From a checkpoint of a small transformer trained on Wikipedia: width 320, 5 heads of 64 (1 for keys and values).
Each number is 500 + 50 x the weight over the matrix's rms, rounded and kept within 0 to 999. Layers, rows and columns count from 0. Numbers have three digits each.

# layer 3 MLP up, 832x320, rms 0.124, rows 339-368, columns 0-159
482479457510476542559472430507510502495557468561464513407508501490528538511483486431509476445425481439472496467576458426446417501442488549631462464473565475586479480466522449547563545591507514537465551511546571489472532439614420540548560477485505454551533555503550481461509478506527422568513491508509466617521520469472505522546507476567476521536527410595613512457427485462423454557640500458487494505505539436503557572498562550434537516435612529473468479489484555402394499443420535
526520460581446609503490472456489484573448447495543429482509496581390562554481418498544467439421527463467385466593474486465507430480441578519519427580440388513552491517541513513337413486528491577456550485518555446516484477523521412463495535536534468434502501549433569484513444576485583457496544409496495516558510541511476564449478414466445519508473459500493466503534529485544561551526529477442488518397465521450474468523568498500478421442502487508491421524428497471458590518454436
425572430543537559511508520477473516524475508439515493618457538489586441438490425517567464548529465494605457500502513504464502482505466490442392438559531552575416534515495513532536453490661473532456458518443469457474504493525512522492502463511451490522488571469492533404462476514381515504480463491554465546488586577470515465502487393520549511464541524468442437466490426543483470511402602451423406449472505501419366500518496539513428478438442496513464508512497468374419519442550540
585503420479503495445485499462556549514498569440479488603434538537520569545567479475558424492580427489601520548489512520527498444496497508528481565424456483503627452512337467465582529486465433486564443404472485535495469514440435566559532423460491520539519452504612509447555512589580547500454571493503405642553513518466543550465419408570525562505395538469444485568507497595527479415473480390451494528431497429472486429520426484540466522575405561518481392484485508548563484527462523
452411446482461501540482452542482534456555514459499483414425501480583532516443441455466507454530486484437524458440419355466601462498575442437517490507565570449551445520496463442496393496455492516496460461452486497564585433511431428499518432533465521503374513527450572558522450532458536456445589523402501472505446552461470542432544499481455534593458477549497500597485454469521503512469487507479446469456483477540536590451513490466455447486523508467440364481486456529435573458407478
512465416520491491499461597462549448616459472442521457531520423582542644578477637495505493485522554526483514402516412478494504549494571579471566359521483498466579454506525491473528462540492421494481597448524434473466505388505537568564390446533543481482462492486602459421586552450601486510520534395611351508427430539527508539388531497468540477490553488558494439444559558490557471445532468561527456507526583460495531528496629363507509594564516515488583495411400562446519435486414468
419497518522484540477471613473587441478490502592529497506452485421468489431507505573515486607472544467508543551464510425657506566434484511522535473506500597645525404477564559485448549521496554565510556446504502557588506569460432559436531577513482634450501517401474602469507550479397519478423539537439512511478545483441482495505566555528505544480440499499495468391525449546504495555537621546435636479501534514560497554492506489442570415535452541587486469434510558482516477488579506
514518452499413427532471544538538531439552468469472552480516503578474405413433537453418492584535486481459409526409462492486624532596508432552435521589575514435515538534492582582456557588517512380526511472472583625458459570582539449502541476380508482502383552531556477557526552490465415512517400508498474503539497506522560523489480518589471455430498438514457530485408504475518480478587507536515567529489518438445576505517495601522472467557544511565524489526395537465466559521532501
444495501466499471503541485435534505488446465518425375513506595613481469549485559565547468523513547514469490387509439518460530521491434521434480484452485496543464469416548429566475469491497440452353524482526473513560514505508521423498524494523398538462459410437437550523545504516481499574606572433496533457477477461483523482494593343567537459585573490495492493626458526428508438442471527467464442485495540519521533521441513562579484427590478481536514463473545430489547489507451473
489595497432572475493488435499433549475531519546511468494498491528554499505510476463519403519518514448488557519540559419459645397512484463495423519504415480582516520402521406438534564512486466498511530505539380576535523527477603465476465501515516536500530526480540576442420502471514447475504405407446573602441476472491592467452497467546542550518456462522454486500459497484523475499526523457566560628532547588460535454566541555562586516469521513488494469545539609458469467398581389
547488437517466460486565556449493549467501543496543474495502431519505461546507484494358489506413538435575470499465508421410466493437458529381403484496517478590534528430548436515436524428404471393439454422569519445545481470464479509471506488523481530572456432565465495503491551481454553412606530479495536521558525529577489430536533515555436582555531471447493431488509617555559522516561532527601476474449534413555409514528450538435525474522476498470583500627584494546505475507374591
477476506564447473525472500477459515513543467443455549521506479548456484548527516493519534479523521524457498555551438462480572519508494446536514413510494604558438510501510439586511594528534466424570595545317470554475495502508520375530520431574526494489509531455540531521447511443445572515372522441511558485518487501421478548456479457536455514513421514546521457526534504506516512540526608455455489498493485496531532491543412489432440503475458497429508498540425499551516603561593473
558523565539560528518498389552434458498495610543431534498509470516503509493487467482546507458473523593497524497513505466510461488522498461451473455526548445555669516503424411512515501430500506506479437500447475560497453484512478404515557361475474427462564508460494463579436498495464532520490561566473598446541453437628578446505516415482462555539447524473460571481467385542556470396466519525572588516546463445469465540541495492591546523512418508515486524516460471425491476464516503
518506419506392542537522531503455471583478542541533496536494464503552553510400468562456573513437442494462475538531550520550503431514454448483514430507508560490570489462552448473518425555446483499486470434460527566553518630469536559495513632550442587540437505569574535463565554449496487508519530547318546563585497519428557505608494491599470433560511517474471470513480426529468547510455469414562494523518484466523478529583553492441531414472481486495442449499489451506462510474388480
474515460550397536593522549413484418525442453553568505483511510476505478512486464606530552534495579617576521509502396511481553398411479470463559485538424466532447567479581435417478458434506459485488492600459505466506476473423498453483527478474374594472489551499492429544480465468477596577495388531522466514553530498453413448585537518581466568533620490525470538518461560498487494454459537441498555448477514406446482559474559490591505451518533547466499536481469478492473489541526504
455529489549540454493545471475548506510516509450519482583565542426560419477500450486473574494449529484494583467533538488473538509543430542428480462447523365509459478461520539444432468509505559493505551573449431558465523510500536513570490501521434558507468451547415483526572460517496557446421408603532557446569441519512535522498380538469473522477497538472546573506592491426544530434465527577492523494506593546499534495471484538435548463515500444596473469434478491499470454437545458
492539489509525535475416424390480545553479500526519472506544577511490467568342468494560512527509474525577456459486471471578496409478483499546555456619506588432476460533512467445471467483424576493459537453538472396438542503573502442558480445538594404514452436518578417562530374526418469563564502485583463440530473492525456523491585483463424356448583485472423521470546465507606609472446440453561574496557388548439545552548550515468476539459518601558580499536548493481525471547421457
463450507517540498469484508636473458493521589512433496471439493530496492477551549542460480515451532418424553536377497474564547495522537536539414459518500457545457476472455510404506524475490449557564439537488507572561470444463480560451493505596543570499495518431477476463507503484563510495538497481393532453442527487640484421515537536523455493500500572500467423453538567584487495468507468502417526426497472567480420502573488456511502479481473517520546463507401565413528556455480452
502590572481471538502525521476488547519508496522424478505468523453502445533538493494482530538442589516567446411519547433470527505553517508530484516516495528533512428549558483531530652547470542486462509474529507520525418498450503433482553495502472481527614486455592422513513469609566501509457516498531565466511560458445449463434435481559468498495479500567492526484546526458464496474535524524506493420559494564474449470469468455593473453480540437448442539555494503536429524519406496
522456497566522492450501487491508457515460517528533460375587556571453548501477597467550405504445485479511483497459456505445441416534486427525528502537501559496511483435481490520498474535546502580460515475457519505596471596538473512530566516427433512497566380556479526543524531502482444564523478395478560486553497447639490462472501476395552506525530381535574473429528569595413463484480514541433469462400539443501541453454440468543662478548567534533515570457440550472443519539501468
543506382626494623604614571488379511488540455486465440451513497488544406573575526526466480479463518468559530568497480527472550586525552522521478492648406565537473390403528487491528571574445485515455506424463559401464436549522495480532492524453578458484534544449545506604480376538581504513556463489476491462534442535438457481523514609482363426622463515532513458515566575545467412559483496523538580445450507541554452480527467515563514571482514464579531499487410498477400559517558537
552574529490524561538553437561537514433605482478537529470475519472514479433431435470482548456431427581419548560536445378525501592499552497445539578567434414529514456565382505541534441510545492512473522549542407487467533442435419555561542546537504424540584609564599487535457557446571478549542539512510593512505438501505574551449411439456538480600467492587485432464529557654450457463575456506465530448464456449415555506387515525462577433518499456518509539486416616405515558496550510
383532542549442497492433524464486500563394480469521417515455503493588522488444526468541464522614462497527609488518464460573578520427580429566553566380488484478531476451488459489439524466459555483615390483464561497586508495548514574407441467507547506536515521458539498510475525437529444467544445408488419524429427530473458499442505565494555514464445509542533461571404511499425637513511483490554447525497535522492597496478505446531393556514547442392487544521537367471437428455488546
557517510505474351581632524555507498514486534484449457489549494454573473614602422461502506497532407531527581423534496589467518456570524535462386552521483559553487536584482502547464552435446440550479471475445560534492491460559450577557469497530480550496462536518449469529481515614534568451614533504505542465532461503552452477554474498479553515569444491566445566535392441505526575489447468533555498557595462551459584557418495486552500459468518462481442478501539571499455469478532443
494531365490482488510605468478523448470429438422461484476505470480476457473474581526445588584514440502526581566526521490592498554490542463451545444512570475432520513422472653516561461520484434560466410440514439479519411520533461564550411520415484580503471474485534530373512401480555440453425539406509513630505490455524435480470488531434555491437500436464398517480581570637435482547581525516574568563427458418522475455381547484571456432536427557474407468416458441506636481476525541
524562485503503523525497445511542441548497500472387521513531532476507507496469539572509503548468536479452461447495531607504520443417498432404489512480511502538484496600480521472540487466498518537471496483505594482521539563461440565444515520480500481554568471442458451428461449471489453540478511516494553478451451422516450481543560561552549498484560491468467480526511554487505528479539554554517495525492501472475515515540507476545574470558484473495466461524448468459509432506478455
585524597453520542419419442512479470540511466482460580522523511535534446538544481483462560438480556559400520504467524541534478473494508540425506547560372508416577544450463398475459534482531513454436453476498555560556527453544517483684448383506572464477547503520549517569477472429453536604546480564484578487450496570525554542539567466567532523445539548473492491471595464531489441451486575433486522574517530517557541565515453522538399513544504522491500560553560465466551474504575488
506414478523483519576453534452367443518530498548441523542486507457474520454519555493446530511524486532510448513576574435483515540550565552448486434511501499627450453469489456508477460456429490566585421402517523665562474522560509464448646521365478474500489486457445466497460413516460538376498453511511558526519558525510481465534590567452558485450523458418551517465480461513565479420534514530483504570534556484493498528508595499494523540509559464564460546486474402575470484418552541
518529463503389487532468525640520486420508495463582511468389437456456473468522486546531569583553424432496511412532556554422547430451435422455407482547452471457427505474456455502543455449524557473443453393526509566569531552390449406551492552522461489469446547600528502501607405563577424417513457525415498370542579616519526430504555489517367481457525486472483546507421403549462478438569513489515475545521414542503523526458514430493443569519348455456487451560491441480482426521519417
483449511460527482448457529517504424486500582492526446500529526478480553492493504504502497491518496473561473403519602544538508438311466517448519529541519491522458511458488450594473568550555529516525458452597469437638512532572478470532568482470569539450495442523468458514417460452529447538555572453410588523537480551474464507472541516458572541524531485473456558496483535462477475571508521461582422465545512486477501426453482537515507473412512474563530493491439460492577477452422464
# layer 3 MLP down (transposed), 832x320, rms 0.0463, rows 339-367, columns 0-159
525431488518560468573418535550566490543497454424557598450475515486447521494506426397428560524482550420497502507477430488528451427408572553469538503453619434461620496591459515530494570514562575538524463388607417487523536472510479463479597510496519502434466509458562446512627555524498435452396628597418489501600408659498468465537510499419593482508384438431460457555380447507473559515508558528442543505424526539524507477548496529577525540560445467392519529567415514499428547411421502
539557560533543535420584544528448584504576525543554495518466545562516506475549557480507465473506513450488564609569434493437525513509475494541469451560478566467531543454489545478421497571587600489616421530502558460491432450527464536521534464418473574526506427493475464544532467576553498549518545468554592527458494515505447512531455524493474447601471556505500438490512439546535505515497492448472556442437502521501494554473621447522437521383464598474437499510619524580478545487557416
509550532490546593440460532659466418464493479449463382499434499574549493514468539484477484533517476585492559534416570444437486535478460597540476402484518504546531524490473562548552466459443397463465560568409415429504478485493545469475532489473603430496513533422488544506494456415528425556564484405506496563459450588505607589551494478467534451535513457536484520454563493450462519658429442435546579583546510468625398520396551549576518524372516483439622429495506531504502440467515494
477533543414403471495457459512468462583512526379579443431501479535481432518495604468400482477608495475453526512470568471562447501547456539510564365491415460530499599609627534410582559501524495472482498509409533482513504529523513486497528533488521553535542583515615500427382447453462573389535503478470561485473656481498484454405522451446501533482565600432577539491454499510535472572486387517472432483550516461504560558485477509497542488420453519549461520562455494437501515525472591
474528506649493461597428535441534406500517519419556459407519538537530490522553553547504566513566552557528499498485493541488451523532478495494457519451516474396394453475522586517439484412431541559491506484555486587549573471534529480450450503570448509494501450517430532465520599519494536501500508420375502519490556467464486443620453544450468505438515560481426456534506437440559442383434434430469402475633570468523524538488560566494534549526504506540507508496513504443500503498504542
481547473414515541505497453516545537537528492589475449535427485480447514472504481443355560611543517549549498609581442602561519556561492539409480434517537541508530443551412504501549490486484431438509542553525505491516494451486494545574562506581584578474483515507489528553408526598515563447522367428493386410446433407503433405556541504572532519474597511438507506478523577500537510593444527413400501500507497519407469478573621446572471592487384568519459455402479469553419535509511585
496540488498460487430565505435567473539579457503470443427377526503568556498469565543526625621464472460442489561520484468519485509515491480371552475541494590466487589507492569490486585429549517576484543469566549584551525402455390561513331483459501517440437543321502489444496508537491554471601410485551519443450468551402509441515584524533498454438465460594573463419522547514496548484535467487454566490527510415478557431600418508514547444624503522568447539471570534450568445486509451
529502470472509448568605453493424484559510482507546381552580457550515454427585510466542487526542512578482461444516456518497488621599496601482526523542468558494458516491552484494504479555490510468510541576375525563478421529526613447467481496471529536514527495518403388503482534540481535450542474478440566495494418542433500440485510500454593540540526458548434518517444501440506416482419432491530422636490536496533544462494543444494566562564592534604477479460499499417553489498566542
516589490391500497542490474520525528499518445452451476542488517521516534496459420509500517537514586567500513576557449443406490394479481490453442547486443548502430550457600507451475429544442431443490525467468478539572493442459534472486446521560485549440434559468476493499491586501483461440550430419568533596561474513521500451572490553490444539577448422475473501514573507604440495522512419566489610471569430455578561552488437484429505525575519473545505504527477528534516462543548489
511464305570482505521580516482538541450407435480486457464495450510460539522528492427504499480472475514495443538529539453605406565495547503505532590425456479446416502610500401550602480506508597551537459557539455517617502533391575573488537491524484468418568498514568605476412388551393554432481502586485544442506481496549603540566588510487497446528473499545409491441438582494434514538469502508590508484472518524589438473551513508452443526444476501512520525529563453433543550533419461
520496596635506509481498554446495393520507541446461424475588563519589492421582467512524551494533432516560513504537542510531545406586438477390518486535529546525517453458462503522494446395423582462514530527531542576473523450408410414450594552561555492532415514462458453462566460400506557499446464429482475433467465607463476506568447524486484460450549473492507504473481570602477467474487383442494475616515601538502552491532480470535595522491460542369572430435492463545557508401406495
439494461435539432571430623553487415524455513401498508525499437508477516542488495420481486531527461535547403467531538580540509556447553516481457455495586504519534469470455507542469455477507665452485495530504439497502525537508493468486514577457524477445360509518418437423456498458512435561533536407544610481549502476476507474514412469463462498497460478536502551505510457488522483474504547521480589472449468435519502494507533514503502531498527578381577502452518535558578470508537548
576526427509446544557517447567349459482568501530525442428543483513505528452386524464543504532500541525503609534530404598473505444464478482564458474514447509603588488486524490470524484484494605532532489486497503544516469499505495479604546544405421423426478512509409508470472456322497481525513449461536474452586422510581383517519512481510524489494558401507443525525571493463568499425462528425556542554542545453530510503565426516406539490454504536439515492510474529523548516494503511
468432620493490445492464530555472507532461489541538506635509564478523508329464568447461519441387524540516472535480476516562498421433516473433497540480537438493483446502552504519502551545569445389583482476463556451592510549479491580540436415493532438562516418543475529533483596402482531522491566508576539496483512468462554435518447493518451470549488619474620440440458524528509455580532592596559573431529531500531539499597572542480465539484496542435527515444493489558468491571397456
515569517546442426556586519500475513480437530452509500477507469538523479429548409510543469438485524568556459500476412451460523531500559581515475481429498500390433520513494492443474547524540473418407470562424529534456453454460463546437468539525559400467421558563424488590498488485496501501421554574455387537520538532474537441570535530451482429521529466459458507472472617408495478519451494495456430411556406538512503514589480596505592506617452510471491389487570615545548449470537455
482563473482499549465499436531465488441509502480559472458536383523549487496517464505465541546491520499552468459508468488548565500550538432466421534463445473491456538510552483545444563514514542522491567544553498447437361573565439606430615521453434434454378545556500582589497544520533533578550498457488526476479566475503418420451501460578472453538418458546608510513556519524519480482451439464483508396463461482498481681443423566467529502525468533480444455532536446502499529458537400
584468394522498491500465548504506443454552525531554474536443500494491487556528583488520435502501482493454513412485595455525557529555443450455483521555647542527434490542485525509391500466494583553552460419450496552552512515533451462468504529491524439445494478490498489526419484465525546426561571511525466549419428521488533593560453501564478476470603561482508491571428457410565535538445509543551510548468503479535493456567574541518557396473468649470423524556557513547495436530465396
541544502474481448445496544494512409584534557454456380455487525548460483503423459569447524525398515490448475503455515476512492360444498462462437579513445476555455452481510467472594451539480452515500609517546468536496502561416510550492467416448499566503560498417605514515520475430502503470462514488525576484453414440559487446490510483528445502491561641551474501533524547462519426433544470481527516449415567570506520433548461459452432459431457452576493502570488463434456471451542553
462500439523524513545475481468586531532536374576508475498530495485527522448456485577463481468507512534520444472467547523466489491405448438476454462515468437530419499553561459478471540491432511574523504478568532493476511541532495529416488510490463545522549463558438491504536511535487532483516514418556527442492573488463548468518572523413442530526493416458402425443498381513539493535489437564481475399632532487485578458523521553442492500615589543579485586543559485433516528541502497
571469420537521488494438488487469505485551598486496546496426496549500576519470547426510415496527504489476442541500491510482584497375481459411566455486458462475381402518449472523534532520458559426430508555567496535547447552527573455501506490523462418456515447454429515449475504462515470501459588534544471560455459504515516434535543393522563586499485483588519524538503570462576481461469511487583528503534402554499431506531514515572454482462484432572464646405532477575432556511464499
467441467445431411537440474529547556485608482519620476406445550434606383468470418390456499548550564513541525473417547569331512426454584408462489574539538515444476518408467510550413456456485447448400508470520532469539528418516558487541554430455458470430516464499575482533583514571495447512411557471411508505526552450508534500476519455496545480386546488509517575544521543541604469504495484575485472472524437407526553549491443495449536508384461534451570527478477424499468481541430500
595537462529484511549512557456421479482517496548416537467470525496616603451587520515413500453551463489551539561587412481548482520446472443492470429482428477565469511455569439531522402417424495466536457606527432443503377536549378527483452450528460419450499483533403510482514459439552436415482430498539495489516435478570451518498575528495548571432369542469450436425522465592503592516569441525518472425588493575447434520502549505437542573429433520460426495466629491463551506603460504
542579425505496579468426524501441478478489526556545553414522546600488547449457462466534480538557552435477437462434568541568512454477562480440462431556561501523481506465519396608476515422533437570546478481501434505493515523442484469426495461424506528493454496539502507497495470538580577456554533570526537526548468602413490530445494437541491481503485468459588405488495430513488539540522509646490521487513562461488560487483468467522547474556431473561484440501445531544454522482566546
572554503421455449487416486538486397431444607572546584466455512488444531457407569497460404496531499470548523456485438392421536525590483421437513390558543476502483515608543475502506456457536516525514564439463450492539434472483521521525568560500497496486589455410477427569527534465385406479532502484465505501553561470557540599454456519470492457490457480480535465522543526518440573605478436378577581519517493363519518457555496482523559548429462566522557427460506513516440582512553552
445470478612471460470530500555525468559483525500601566537469484585444388490515545584509434425463490502446526573469472487505565470512467547544525500477422599513547446448505441532542504451535598497504507355591446504515470522583603443538528497492402542498511608451559512543615447513554509401430541565586471466547461436499489482567461540495521428515515510484510461528533415590466492536597448499481450476517466559427521579491482515402512427483508502480578449510475464513390468468492510
511419398511487469552503466541502528526515466489535503534478419515485546519477445521527486480478539442507450560481525527486512531457516490471530478536496514471512477450576453556520530531505508573526569516524515481460567557479592492410481455539463519475474426493401530483466436533459511447436475484501523512449467465582482454559503467514557459476553532399557470541531516464466499400502584494491455475488456477459513516498545479479491452561444581515493481448459518513550420500439489
495528499417487455488486419461549409496477507526497517532609474552446489539611492496450538488545541574503468424527498555525521430550489471496543468517533531543553460527523582490466496490438530592505461567495430533458574622463500461570466406506465504508497462425513491479453505494485366545423548520473551537597389513572508434504504407525466477491550516483545572442504475612418422503525483537508559513536431518545480509512475463592446503531519569480580451435504528565433441435534508
517569529492398400476449610482447511482452547557525445506568482495365580485486494500474538470448457466536572448493438466488501518547527521465461529519553436466532536428477453499495583532494427497490596459422572547511457444439474565533472419455536485490453516512445622421465532491539538492534369539500533570456464539482451478570421470570527430580452445521500551512467512563521477554532474429444501532466545467453562426459534576570564424408559519459591545461441505505453496498529487
485519389515457527436557572458487557438478465463479568504501554530502583492407465434617504552461446500593424562418524555522436529488451455414509496490532446576473535526451469531580503563548398529503474465562466504512555544502646499471527536545448535569478430513374527420484504445457498492424520575602462490452425450449526509525575542472554515452512547473536418396530456528580440433470604474547602532471492536446558492529500433463570359463507518461460429412532538375517442471528533
# layer 3 MLP gate, 832x320, rms 0.121, rows 340-368, columns 0-159
433523511556479471544411593552492508551501490433382442545537459400418412403490520465574495434527573547492573528507417410510507452485486562468394502564502570551492494393522467358428515484485439487414340608650486455475547447508371444495487461519506562490499486464491435550530486518539466479533539535611516430508507510562536465516507544559499540502518532475508507432381556477501359526495502468496479489559412478450403478521502516475525491477579487557492459504541518447521504472509539
502557589530587499488472496481562449426421535489505527519483447478500516452389541573543483423530468449466555473541554407519475583554612516424563546512445456486429585439495502499403519538527543570553511468514507585456530507551481466483498552532474497490525545515538495565529475506557560580451492525517501554442470545550531551432486594389494500523525479429530581428569479428491456538550499454438513566523542461546480431581418461515645535596554500516480510609520451528482493443411607
539506475554556507434433553557441467511468512492502408447561442547535513511462495490502524497461534526612450429549507494677470545540622576419537459529523497512507407629445567520466532542394554565451550573559482531496464565505472487549535510461455542477439477454516545558529557550573464481457563435545501447567547521537408438577557533569540460486544497558447601419492442427493478560451510400552548485501471521431434565471425519523542564501479473495515515501519524512572505462467579
526459508567519494568488454588542550404479477471467418417562487493511476501597568531571624377404534518488523543531540469441537463547616462513533475415590428460460540473550616571572590511505526495559492587465560603494619536522474515438535529426478428593509496553503532586574528435429492517529472539421495530463534520468498541674381441467467551510436417496586499505488530535425464431428470529560501504463507602451498439528552535407467515471533456464525478506431618459500620542559508
464528509509578417373463485511486565432382553427455467485499550509477466417507489460475486455431460602456406462626509519469567465456586426468486480489419487369464489547620454550478443513613467599506482501517496417467532432445348397456561408531433523536415446523580558644425585545481414500574558413522457496510492479510530540480515487430505528541576522508397471512482446579509457480422537408540601510455508530602479549450497548576567479527549434538495554616554462480494444563508565
467507502521552456431494445572466536405594456435441478541512517507515602466441555371543595502574448570479582471474502688459473490585538471538552526495532438488471384493445536526411530424387467590455437424613547578502506490474612448485458502422435559540552396513470575470396460468492412601525517518471488429508466509509560546534559495460552473500498623395478600463548638522531550461503522484579491518468458484451491420473440452503499465568426436521497594510466475521489548533472434
481484496460607427540556474549523450533480473475470487437422493507541443509300577476536572476385410601576466496501555513538428460489452480492529478504536501531532545588560408440523506567450435521500481528520494438492503535471431537521598466482465508413452552554553544456573616512615582446564466539468522390457427559426547497506475368612592507390403435536467505365418459452548479471503527556510617534491489502490486486557434544535560487541368439517583541543459581494408464432442440
540441497454586509553542544443511486519445419501465532621487574432488610535499527521570450517543581526484418473539507492526529534541469476493449548524440534519435554412643511572455484467511463448448511552372499492548546462515473465464549544466485581425505446424448540471567508495561526443536462503472509497438459515535484520518616458463539520421481436511493484438549484509427484437466515488457478515531443444502541542515572470531604478620435516492482448614462447500549472490549509
531447497499535385587443481535449540478419527551516555432474488403547405529462399484467517569552523552558537493535475535589427457489593454517478590496475436564617510424472422392476413529442437484494535481449534406555487608518466506594467532563417529553445497437481543474489536508543495478506433481505459506425450494419549450466369564439530490507629532510463567437511480561496431464515412442542457517504444556529502488503530516458504546416449548590498452587552471514513470421520560
452652478465490588464479490534521470475566485478505441509512472417417476549517437554571517372530654519501441562490504506518515466476478468487552405452495527446513402485516538490543629364433432487542462508493414471429556397528505517450505577666448616487571410440484472569488510574442548521431443508512489538452546548527513474491510448492442476490547508538530518558504527526558492466476410490549511554410510482510470592568521432453462506428567449486522420426512579474506410473510463
559486535649541548525460506472458438557527488451547500515493412597522512457530475435460505496434553538427473549509564473450513537356509441456490500508462489526513548539473529538470532535439505532556520483498494562423497532507437504465432438451480510516440448506460529461484493527472446469480532558431544451497500579541567620462420538467538457480485535473504461573406423581500496435490553441536494506546502491598512558459480535524458505452544553486466483669539537487443514522589564
441523516570451463416563625607555557518549479531529473503473445523534528576569513542551459504459525472521529523530511561445540468465516441473574512553568510455439436522516541586549454513481425524532487584501457425498552520577432586555455542566403482592476452541496508562496497450452495508519517451499543453428545493551490528487424522464377493463504469533507582594483526571531529624465435499483531482490576559478540590492414394552576459515452455473504578446598484464524509554459557
456502420518537507380518534573531523550544467441492457423460543443531451432467571475558606528431433440430433500440590503476571559475501445504517453629526545506480461477585491523496492580534478453609478540579481517469450539515572426410482553534464438532502557446579468523557392509417502455538548541422534419488451463481494576457524448461475481513510547422526440496505589553473440535528465486501630541448533532572478511483584516548573454465469557473451495458473530509460484447385532
491527462578578468522564488511489552545557584494446448493466480469554443537571514471442498436504435546424548452464569481496620506626581495526613601460463457465489563506500507460495514462473490453503441506428487440571570426492600524528575480513523595494504499448510546478444491465482534579532485527483452513568547384439490455456510468487525505489447427519549507538487509448546479500525483595530475503427445501568437538517495541564404396452537488475468472479529520419504458477504444
566516516458423452501413482470505477491541500497461577530442501580394585510474546493498443505554453476590482512570434475570473440423526472551487524555494587490527592530566405561420511467474385539534554498511441487521421440526432555499439477521536460477517569459500553469444547443428478486499532336487417456375522456402540533525526429545531535530438438550533418522442537531491541447577498477465491475535430492350506507514474479421503600447568579461572547552610481534531461486497498
559496571463533474510482502603484464543515635465506495470614538533538439437528523474520542514504475505344484506434491537476493431493445440535595530381508522507542535500474545589593458465619474474449542584518534502503574346515418547435542420587456551474520494369477411508605480511526469533505576566541481338484541496521462456382472462578507571541472522445466578576457537534498466430494478511509554405410416504503526497461435539507563581511552506442471505510556500566558546538548583
509490473451562483469505456449537507470500510572531513422423534542526459545475562538449476431530532508493602489389484460438443514539512463481546551434563447448530482464407590560458479548502462518453469459500465435486536485525509388438487546531491505466525535445466485556531530519455444606509455541533552507512485519455480510532488563510552519453554447519515508511430418534540598445492536509512464624431525472457497504564455559420476532475469431483520442486570536523467533476508547
558604513464494551533511518592499461432511480459408508534523427529439480553508484463507511529497530550486460515476536568513458472456511500536502544485522500498487482448548526599557488522443474419456558415474426498531441536477443490454534513465498536396487486457514396464518424514574531447497568540485510492519516519447471467474525419483404486533473556552481492479548642446482552466572568540464473481483503564513500472503498433535506474492506507385546550546420460484411515499456444
541548480509456451641473485475525432478544524591516474415524572510580508482383459506587530486512598498463530431431559560509596478493520465460526518505573534524587578558416414479505444552583572544398507530387382550419535512578453502549571552454525459487583511507561517470436582527510572555502576437468544452492491545516471504505569553393534521468606459412480490471506470499397562507426513471502404406438519543555463579458587536476442491516565540545596432545443481502441493554556460
399586492551591565528532559410393457542520487489505474450415542482496498502493426477544493492470459448492554445552465544491470592509504456440485378479495537474583504575405493506582464487514557503480529532382504489541510553517454584521538566537491535525534551549515557584476500441393533574521503464511497578492543519516461571509575573529437406475533564407524513418580466444558560507550483533497503544510565456473459527445532561544584474538541479544502423530580441486482456430514459
548471524490474445473573435380520502614596516506522438412442424475521506456532552524579509550538469558513482492457385462603516502468450506507498539564435487509555430475414600522412520441549499486452511666438584479534533417465423510517419555403471472617462545413412438473496457569516512494558459374571438520432487390521420501456582436471511526542534561487497548594430501482440593517492565469555543439409583501471514458646461478490481599445498504489503471587393567416562435501452526
553516507505527501533480496503492464557499504510474485532491499432497509477550460521612448481525394489531482489453471472484512500462489548534459565521498453488453485544459464454568450484458516526468527575540500411562532514466582445527501465528507470510522401428517473522474443488480527499566447447565594424618464527436509507398457511510474537427466480482473523574527452479511507423546431533430496504353517544509450509496513556559505464512515386495565446500517477559493464465497461
428526501453458491556507493528435485490483677421421471547561542477524467604638434421472472548436455472485507502427615554463456511501532550506384407525523469532413506454505575560465455539518473524541511454574489430437510495445466411547494487435524514584527456435502524508526563545479471465553531479507573486535482428440497478462545550547546538508579514458505542546436523510540380499544448509543480497547573553461424444510471461422588503467517446444562513454444520466469466445523437
520508511523497512500482505457509500441583542458559448434482439484536489449478465521465460490482524520503520451495489503508450653461483452506469531527483548524554602494523599497542569532408384487514483496429499449558474570536501570408451491555563478521384421599470460676462651449446608563389503457493433470511456564559503535529445506547503505472458481588471623456510474518577541497478536518508450555541488545437423480346469411546523443515529575621572363527553496425473459450495525
495532554467420559512501439533486481551479473356462466552494562482547550482473532556553460485518517503440443457490478516557453499447449455510529481476513447487487534564537519411495440525467461493467503408493497479580496617461445520478535510428554466551546476433423505498458509445562496560525429471510513527488486394562477606505526475437555496572509505471512546518476505511413506480439497591493513527498481513496526552494576455556471564529488499563464506471516457524545469475481438
541492419502437477619453488443427521579576473437486552549490527502542497548526516540429553405485448562508605478546445580537529421497529470522509480505513464501470491519631511470433486516469453453403462582518479449561548555474510498632536437458524396444546458506502476445471419513440545588447434498486513459462537481603513495537558461535525479461459482491575504492550448454448472508482495570514444531511570467523539552441519459488445533475458428458519424522546526506590541496439522
513584430505407478510482539568486558577495484479523592529517451478517517494482546481567503497497464451468449474446488553546499454530559518586509476513362408472508440519593530529502492490501481514470543503434486499496420548520549578450476470458482607496530456466611486437438498532524458469508522504511477537516450509479514469467424553471456520580471520558478469484493584551459489592380532521489547488509441440494423461482494546506549539557449566602458478545436445490492547550449499
426483566591446490508468536586484486468390485353396454487516558636504444441494520469576566581463483552478529622510617467613641565568507503633526531513566455451565489548446535526470499508494497550474456470423537552422432573498540541416548530536493487423625507458415549465511478457457468532599514574480472561555509597546537505535559465489552517423348592349548522523514523513484515552407442515536584487426561461545550463554621523505632439461497598550512465539516460501551524467447476
549480476525516526596449477493585525591523540450482523469520487445468578505515608465478578433503520482518539455547430591506495477460481480533512496481458546558484426504521511540532510463581577477596486489454595502381450543504539565490438470551420465555590461493566528498549483536505505581441552488617523552578527549508555497572552544482532423496459537426504522484487618485441539512457477514452530411496511536433461509476510504421490412532540496403528491546528467407469554469561462